Each number is 500 + 50 x the weight over its row's rms, rounded and kept within 0 to 999. Layers, rows and columns count from 0. Numbers have three digits each. The size before them is the row's rms in percent of the matrix's.

# layer 3 MLP up, 2368x896, rms 0.0322, rows 2053-2086, columns 768-831
098:461541587576544444601546595541463498504483526507531547444481499433511512583576529459580480502572531437461616625495567530583510509541520422445561627474570344606517452538520530507494481529486495
101:599576496536477484561501557558565499484545529509547530498478546578394585559452608487481523512429392484477526446488466515513505551522450493484573523505499425540417499543547507587525515444538477
093:547511522452506507509507451457516478547583557518474508478477423453570554541478520423414481541535493521456523530504540510543514463485498467538610506417499514465560569453459503517432430547436445
108:408462474520468392478509586619552531578464500493523410470517506429518452451444471458577481558558468495482542464533470524538513459521513485555529502507489509495404571574470548495560485531514525
100:567573467497487519487497460496511353502445442499472509487472510482488594490552444403455616350460440516649443594442527458523542516609605471472576553394455549467414420433580540429535570489433466
095:479447545471479537493430502507508532504499565497439516587484526543515564501523582487559509560412497513495505459522584492404481450499476539533514501463544475548477461512493588540433536545467578
097:405544513546537586520510524495522510445565543600496404556528498479528522523432540439507548480404584400442533589491456590468498502479463473435535549636544482460547498450490400497554506595526530
098:569537533446369512475463547494476551483626513447541511500575421488533405499444497447502579483499522482527486555415504557526436421568542441422455491422440526593596505534416435526537496554629461
105:501520525456459554546528461528507453487552517483464475524431501494444492474461413549489469426431494572453468515404442573559538541496542554495594523414423433506504467440472527511464472523465459
098:472509503461497533487469522448488534411483412595480512428482516495533545510475580497487439494463472591479467500464574478479572509517514432552531533496474531617515505498487520519501603454492430
107:448490503501491454615426525485534545582452498500461513559495510472462481449550560535532506456492509502567556497485548487521524553453610508511471461620473496522527416455613512534514508422453539
094:554433460423472478536523428497491453507539503450431518470467522452546422539564454552512497519558533481431480449448354437469587414461612518459466554566560530510532581471501483520521530592574516
098:473489503468474486565548459426504482630455467499546491431479543466523554521565409420452535551563596536472539480487634457528524479507499500570514439486467572509501514548514429476542542489565530
098:498472408464433488513510570400492507498497421481410452468555563397536562484462509529487439524503533470488446536413480595502536524380559522595553531440464493529457371525473456474535509473393482
105:519461546398605527536513455516511390511468602594536505451448439544530633444513478455415508471501523540558509541566485368553564423438507459479434456546460465566439577479453584484506413550469531
106:529541462493459465530523582491593491487601476522569543474569467504541549593531445496565427532537587428455526481570476409547562522429472456553529537528553476516582428511543544501425548557449530
101:434520550475403447514523515479495504435439596411492458543510441506477496556501453439433576507506597508513542440501499488508476494502535518466416531487467434519478463475551484580503413535581507
104:530448455502517507534512422542479607469511441469352466550551543521420514462477502487482570553476486594568415461568504498575456460476473504446460429514568437438462638470522589521444518513438500
096:483545534596515545507453491529498543576510559477490358548498598514487487543528488412485483533544425546403481528427413527476484590602549525522417492517546405437475487507531507464490562482419555
100:440561467582491371473567465485569514614461584498515480470436488485454527552511541445458568450492475484564499456383501442580417512461471507533581486578507407531500460430423570547424501476467523
104:532483512546552548474499533483495557589509536578552584529551447593552422506535467544531447552458474527422512476515552507474560447467365407558525446421582552540474430518496512470506603483511457
099:489465429588586556435476538596480496544542568382497476581480492479561591534521509473503448543551473381521551432486528387539540557547541583520535451492566464501591512471442639594450456478465444
101:475475468453449519480566492402529505550542515573506573453602485525497520428514485562546466517487443533374510521487556481596513481365621493431531558511466490529435436463542528500510505485417481
098:540458424424541495533454514459551544547471489483438528514504476490486526429477589518501499466422482516454520491482525437551563419494442454529430554479412506495482536542483506516615536485518452
106:523509565578443475523510423502540415493572557570646506458427515501400531404496482508478512422454550443389589535531491521472451519443454392549521571449590482465491607407519468488470493492418506
101:536519445410532416412406583533404517443418506504403540533507521519565571526455449470511549431517478533409545505522555493508463490452471459499463530516439522527499563630532502464503437538493514
100:549464525544543401505441411405520518642551485545476561568502488394460514513520457419515477576511462563449483524470492500476468466456350529536582581512495553494487500654535497547533542434580451
092:410558507505470461505601454452554481659434490500486459541496434519431521501568576429468488511528456490455538448475462479574445463563503511507522490449460440507473490498470499571579533484459521
113:425478421444481519438446459634536483564441512424489557556521470442531570452575555442572551504550531522422546530533467534471469409541524472509554552515459440555462597469431373521543514478515588
116:504487498518541524514543454484509459480511457429594597627464475397572524490528557546481400457434554537519471489618494499443447508638512383461496584532483442439509478488453515520443529466516618
101:542371495501604453458570530497499429510497436523469546530546532552488545472478561519421543504555499532466555496487503552573436564476506536542432403538608539498569526463514503525501523556538381
103:471540559571523506405462406402477549556442519492443432487450516550497594589519657482558543457504487530522386572511449529512486474468566483501434552486557563444463493476414431484424497544428500
097:471503494523416510582512528409438549492453512480452476432377576343583535454485391587480509480445512484600507548519561438491469562498397558517459531505453491471538486489469476543501460513519489
102:431534490508480483537493552478465407554473496532502481469516463503385391417449533463404552498470465527502488502510527536454459533508522514573527453510541567491618517510562426513531500514529629
# layer 3 MLP down (transposed), 2368x896, rms 0.031, rows 2053-2085, columns 768-831
100:476546522550434526539453480501432504454522476473594574528539360597426497446541507479470549515541432491499430400545558473488520484500462586471401566493492517459435490444470531440470599488492510
097:455559492454344486445410563441510418516534500443468520513479496593485508454482538374573485541463495521576466436498472481533441480531452450548550554480515470492540556515499465453513521431531533
096:510495474439613539532525446472496422466492520447567530420435433507485409496536514452497485497474476577613516462491489523550527384558508397463456486518517526510458487444475557489572500475469490
102:394532493532474431443558451532432507488569587499527562391468465417447377517525454436497514402541517551539502618520496411532511456597503479504523522538573497443524537527453556540489517410525525
103:411474462356441478569495553472493488502546470529461432482555565592512481478485389521528523523479520510519459538441463483519620527515639479486483486444382517463540554436521544539535544476483471
100:535548540570516452520489528396428608483495490475501471576450451450507521521568535510489439499497562559587429409494535467451500487605614496592500524521577491485501565407442387412509442545530617
099:584513471566531478537517432490574549483419510490438534522489523516486484477534594520478532527395432504526604503464497554525566482635473480519412539509501470479519471558524491558559522322534526
099:494443484482588542603550458441552481595581492635490501544534611532515423583496452526539380483516523443516556498495499546494472483487555476492580543488525500460489447532595559494526469507468615
100:454513482479493540438525493522462431419489570433421553472470550429516532450501528467569576543479468572477452425468456463533466490539507573505418557501467445572536599456483482498473537439523443
100:515610585603504441516475462486453404416544528516490396530430459490493575538489495542536543414474558491537498476457462514534569496482509543493446521492517463510468552557496546510444504473466496
097:484550465485476499549466492412462515586422483518493505457442393469470571393522477465438445522533438530523490471566537471500556482574523540515446522536485492586512453604524571531525526471444472
097:437459523417499391457523503510512497488485589478428551496513456470455403458593493501471457477518524442486475459499482422456542584493528533421437537502490495446384452497530433468436570468421511
099:373523522502492498481611581532470605494469436417509540462440424493504506459526486415490475488498480569602543429395529483542394534565536555480474490499491474473522466510613459438564518509494524
101:539490564433569497578425416449520534525444554527556505407465511508476543484502529497619520471529547428544482427512480545486471440529516631521523502406494438562557527435601525494550438524418500
105:435379480448462488427465516450536522558436435512480566508489491425535536500440466479510558470446556414482490415527485461455494493532570466525499418552566498503438639449411468526497444464470600
102:501569539483511533466428525461482526470507461564413447467521472519492521394447464477536444586506487488488570507596566537575447486392433365583579549492487524438545457475553462518540453495539560
103:549468478455422560482429512507489481529538415504448409416482493540533528551505559567557554479505507497548581563542529545403526616444507542525443423490531502472495391516496514460507466487523492
100:420504442520502509522537500552518484512475504481445486550397489543496435490611526517437480563581462546533499448475505499521481469581517556558572527442469525509464531521499541500465298579327573
100:479461451465487601539497357526525438427562508490358572466497535450530511554535406457466510584472519442409551456415457584463547547606459536493512538492523500517544439455494487462452485560451554
102:501445428530499512523624384436519491693533490517487489437453511535486470514532516482553503455504493557511482567655533560469488551444624561496571537566442450472521454379473493550503513472380469
103:583465606612440427483399534430449510549567488584495540525417535428489511471512555439536458554491481510543460476524460503524543469437508543590391559482490491443535445472428513610441491422515584
103:433556554615384498443524445545452544440501480551530507667461490597466474455546508505535533487445538461519526514422605460572548555566534450559488512460553425452471525443458456427557554476465465
103:523468342592477538457507478539518479548537532609385501532557532531391452457552496464548413444555471575592476569503554567526483469387543509500524518555449475385568503456415484412621505503508462
101:478532478449515518464505425505481455473483557495545450371472541464451599473446556482463477580490493610485525468470507387515553560514453486579520432528476455574482563456417491554573503489470532
099:517528541516490562543454434547506559499507520573504538480508495437433532547523518531497549550455531505482588504568543549556576568488488501532600476578493542540460487539409520542396423479487519
103:557453500485531543575424537582497581583515517407546547597503411450550530525404470586483472524526473538516518520522536572528521524494535432521491538549574512498531468542566587497379460483613556
100:541491484472502455550575541505514587511475488524561465531555516472530552545484470528491541376462521427522438550455435570382565415525496431515465559567510503500505577498639462492515526631531517
096:479470467428552555481524491474470512512506611573496506461570431546522474455455510479448526492606467493486471476552581496495476551483461471458435474458494495480509526527496509574516481440461498
107:624525486545482485501454479548420469461496455543599511559383535503484555466513464525437499463565463531473452497465490474493532539533444515471387433425529514552527509573522476534513464596491592
110:470420574524477356393503510494531468503529476550516499636476529441542415484530496461526434470478453447472503506547402519433559529546509519505496509523468459556564565505452504467515558412580508
101:487410494546438476417644520495475466552499478565537476468538516586591396431581468477399476437597472573558578559492566524509403487539549518563470438541459506492474505544517514517558454525491481
103:517466482480588441452465495572658476512479453531499518555402548500464532579523505467433524524446521424438479505530465448424499478495498581481445521510606562533497564544539532480466455510458591
102:557505559431474535393552472503538561463550471451535536414543472515419544503545517531522476519444501514490563468543478450495520494453412496443495479427482545476521414517497452495542443592510454
# layer 3 MLP gate, 2368x896, rms 0.0321, rows 2054-2086, columns 768-831
097:479532345511424494465496483515525437561527402490480434511422508542408496430498604488478476580523487519570481410497557524504480441459493501554520499484501481459483496501522500469499603469511488
095:555482549476466493448478531566537435464445426515513483509540535461567478480410582511522570517559470413519495483590542552468499542487494446481406538525488473472470420479502517582517563453486478
103:499450603491531488457502472439449527534484463513519517548536484491451567472500548444460482488551479589478465410483482508487455559514461524512514489511505508597460453401531519389455472503458539
101:598484488562521450493435464496507488558498551544514519488522556593514471585482519528564537480493581492522512483557482526441496466471572411407440485439426501527421435488498546505469502490584520
104:434559470414533601448473400501548487486550504521548518474573505476423578441431471458458540487502536473397473555501445476471483545444435548550517490511534513452480550435473419509535536527513467
097:489555451456466481599428461488536441422485479511473509532548505458522583505511477536569456405578536537522529478418491508525454515560448498538486465506491524471524571492490540435568586555518488
098:485535465479485561504455572527572431488556482484513530488494478492454543453564504543545520501472471429493441498515552485511445505532506466506492463481470362483451473591534464556518450538577550
096:469480440574599574505526506591537604550449535443494470514394481498515484489537464503479421460539452439514502504529497417418515506497493370477558547564472455464468560481446576445547559485543511
096:438482497556502490535414463453424545540431497515505419463421478618419553420536481502482493450567486493498500508421582477503501445479446611586596570424459528499532568469530474505520554540504394
104:492465500511561623512498473521544443431496511483619522469479502415528523511479530491507520614454457443512488534522548526524467477519534517554527509392502461441403469523406532484552453504572458
098:566420499495513462466491469603598573561544490473507575540521502515477480582647479524491463497477559477462489657501389491497574413502508431521515499515446516471586484521444508475480554568492490
098:560468593528513532556497406491500501493467579508519546480484423499437467614492498398500506548429516650580522504505466609419452474602455449463461401492497473427501479515525486389520530519564457
097:451574495411530538493398454462469461526494547539509519519481507593468400504487500516501477382540555504478535455570509473481479493617467438502568429512398481488496517466538467506508484519424469
104:576495441578492561445541473451540596461512447521473568428496502554435533461530506513459537525544432494395538533480429560450463464539497478490527575493539425572498512508412519468469481561490514
099:540498557465489511456487527550537574503475445444564515528561479557580478521507440503473509518542555469495526445554444497546527494470469508516495494492468429414487489534587546535461569525510475
098:521497478517636418533593561611477501492484496511540586460459411516552566465512491486560447506524483504554502579474514484532506483491469493466540630426542567542514381465629536457576532487434556
104:510472498498470543544502470462548497499506590424450468610461473403445505420475483515517452493485498499495484516588489491518441441536600460553530426558460493537511454479407523537466555473386575
100:441543371548449536502456488508510526597545533482455422481553605520508504490505467397428438472501522574525433472501463484454450500589559539461449409589444425416564527516420588544508509492475468
112:572514575412590569427350596555533532428551412482531434558480556411518543447490458589587439448473523556421594555580564493499581460507447508450456487413576499579506419434480433475466549516498476
106:449609565467576502604478510496570449480468434426423471470492459446468509509437497420581549454479493553476538520568470526540415560471433551432514530515529481464570454431551531508389554524496525
101:422394504466553440534513508469472486561454446514513526478411528519436501484537517476568460516501478562482520541514491520501502465477483451417486537422458573549450578535504481513518516478491489
105:559545468484484578524514404460501559583526507670455580495454512563520512458519509462470496497491551529460542498479511485560526448480587487501565581567436509573455504422520522474534515447499519
102:488510568490425539462437539430528499466516460593509500498552495507462438421514483571501496538402612452534491567588525547528460447483496506507534488474416522578462552416444517544438544546530538
100:449489563486481532615482456444532500441392408390500594472427563444474561468560503425445539575545521501537489447481450552411575493567575514485387507558501447515590508469526482542418609490546429
101:497422521512531613521472570443534541597535440559488479464508552405450597543558492555502463528499561538487434478487439487487502547547471491416575525527560510476452474476368434505501551534469398
105:511454428469483493544579536494563537616447505600524449441455515472514580519553507504607496452504531476505383396541479433412526563428455438570535485440538489395549535551482548560399487474471404
092:531598459419507562487491530485539528439468557426480504447452505521441458409450472499461531436514506391457421552497474473531509482503524526526523520520494441536525572491492506445461541435454449
109:610438550550565451556491539417460524466556532536484464488525529565571442559433426473468429534491522449548465513472499464531495563430402452597478447602588512447598407529509561507477455447444444
117:463489501491520392392574390465485397455521484469469561542447442406583525534508563474528410477531462485539515426555439464448485527535535436420560539563501459463549492414420480438452468485523581
099:536519478500550529546485479489453528525539545497364445487525602536525528504472545558544591566520502395618522497504447502513533506469495490515471446507590446638574523463449525504465581546466444
101:475545468510508430595492473576498617571525431443469500478454433515515420499397453442461431487473459538506489458474468549580412476394424559431496422518470549489497475509548462475553537574501475
102:543463473487458460443422494549463544526458524521554493426562361557553506557454494532507539504530485503434433582461428494463455530515526483480524475415537526521382493558501560523534460584485484
095:454561433479611484593524552448458516559458479388430520547495539496530397542492456535551545533604506461514532487506479505532405544478591507501455472443550510527419435486492464447492539501502597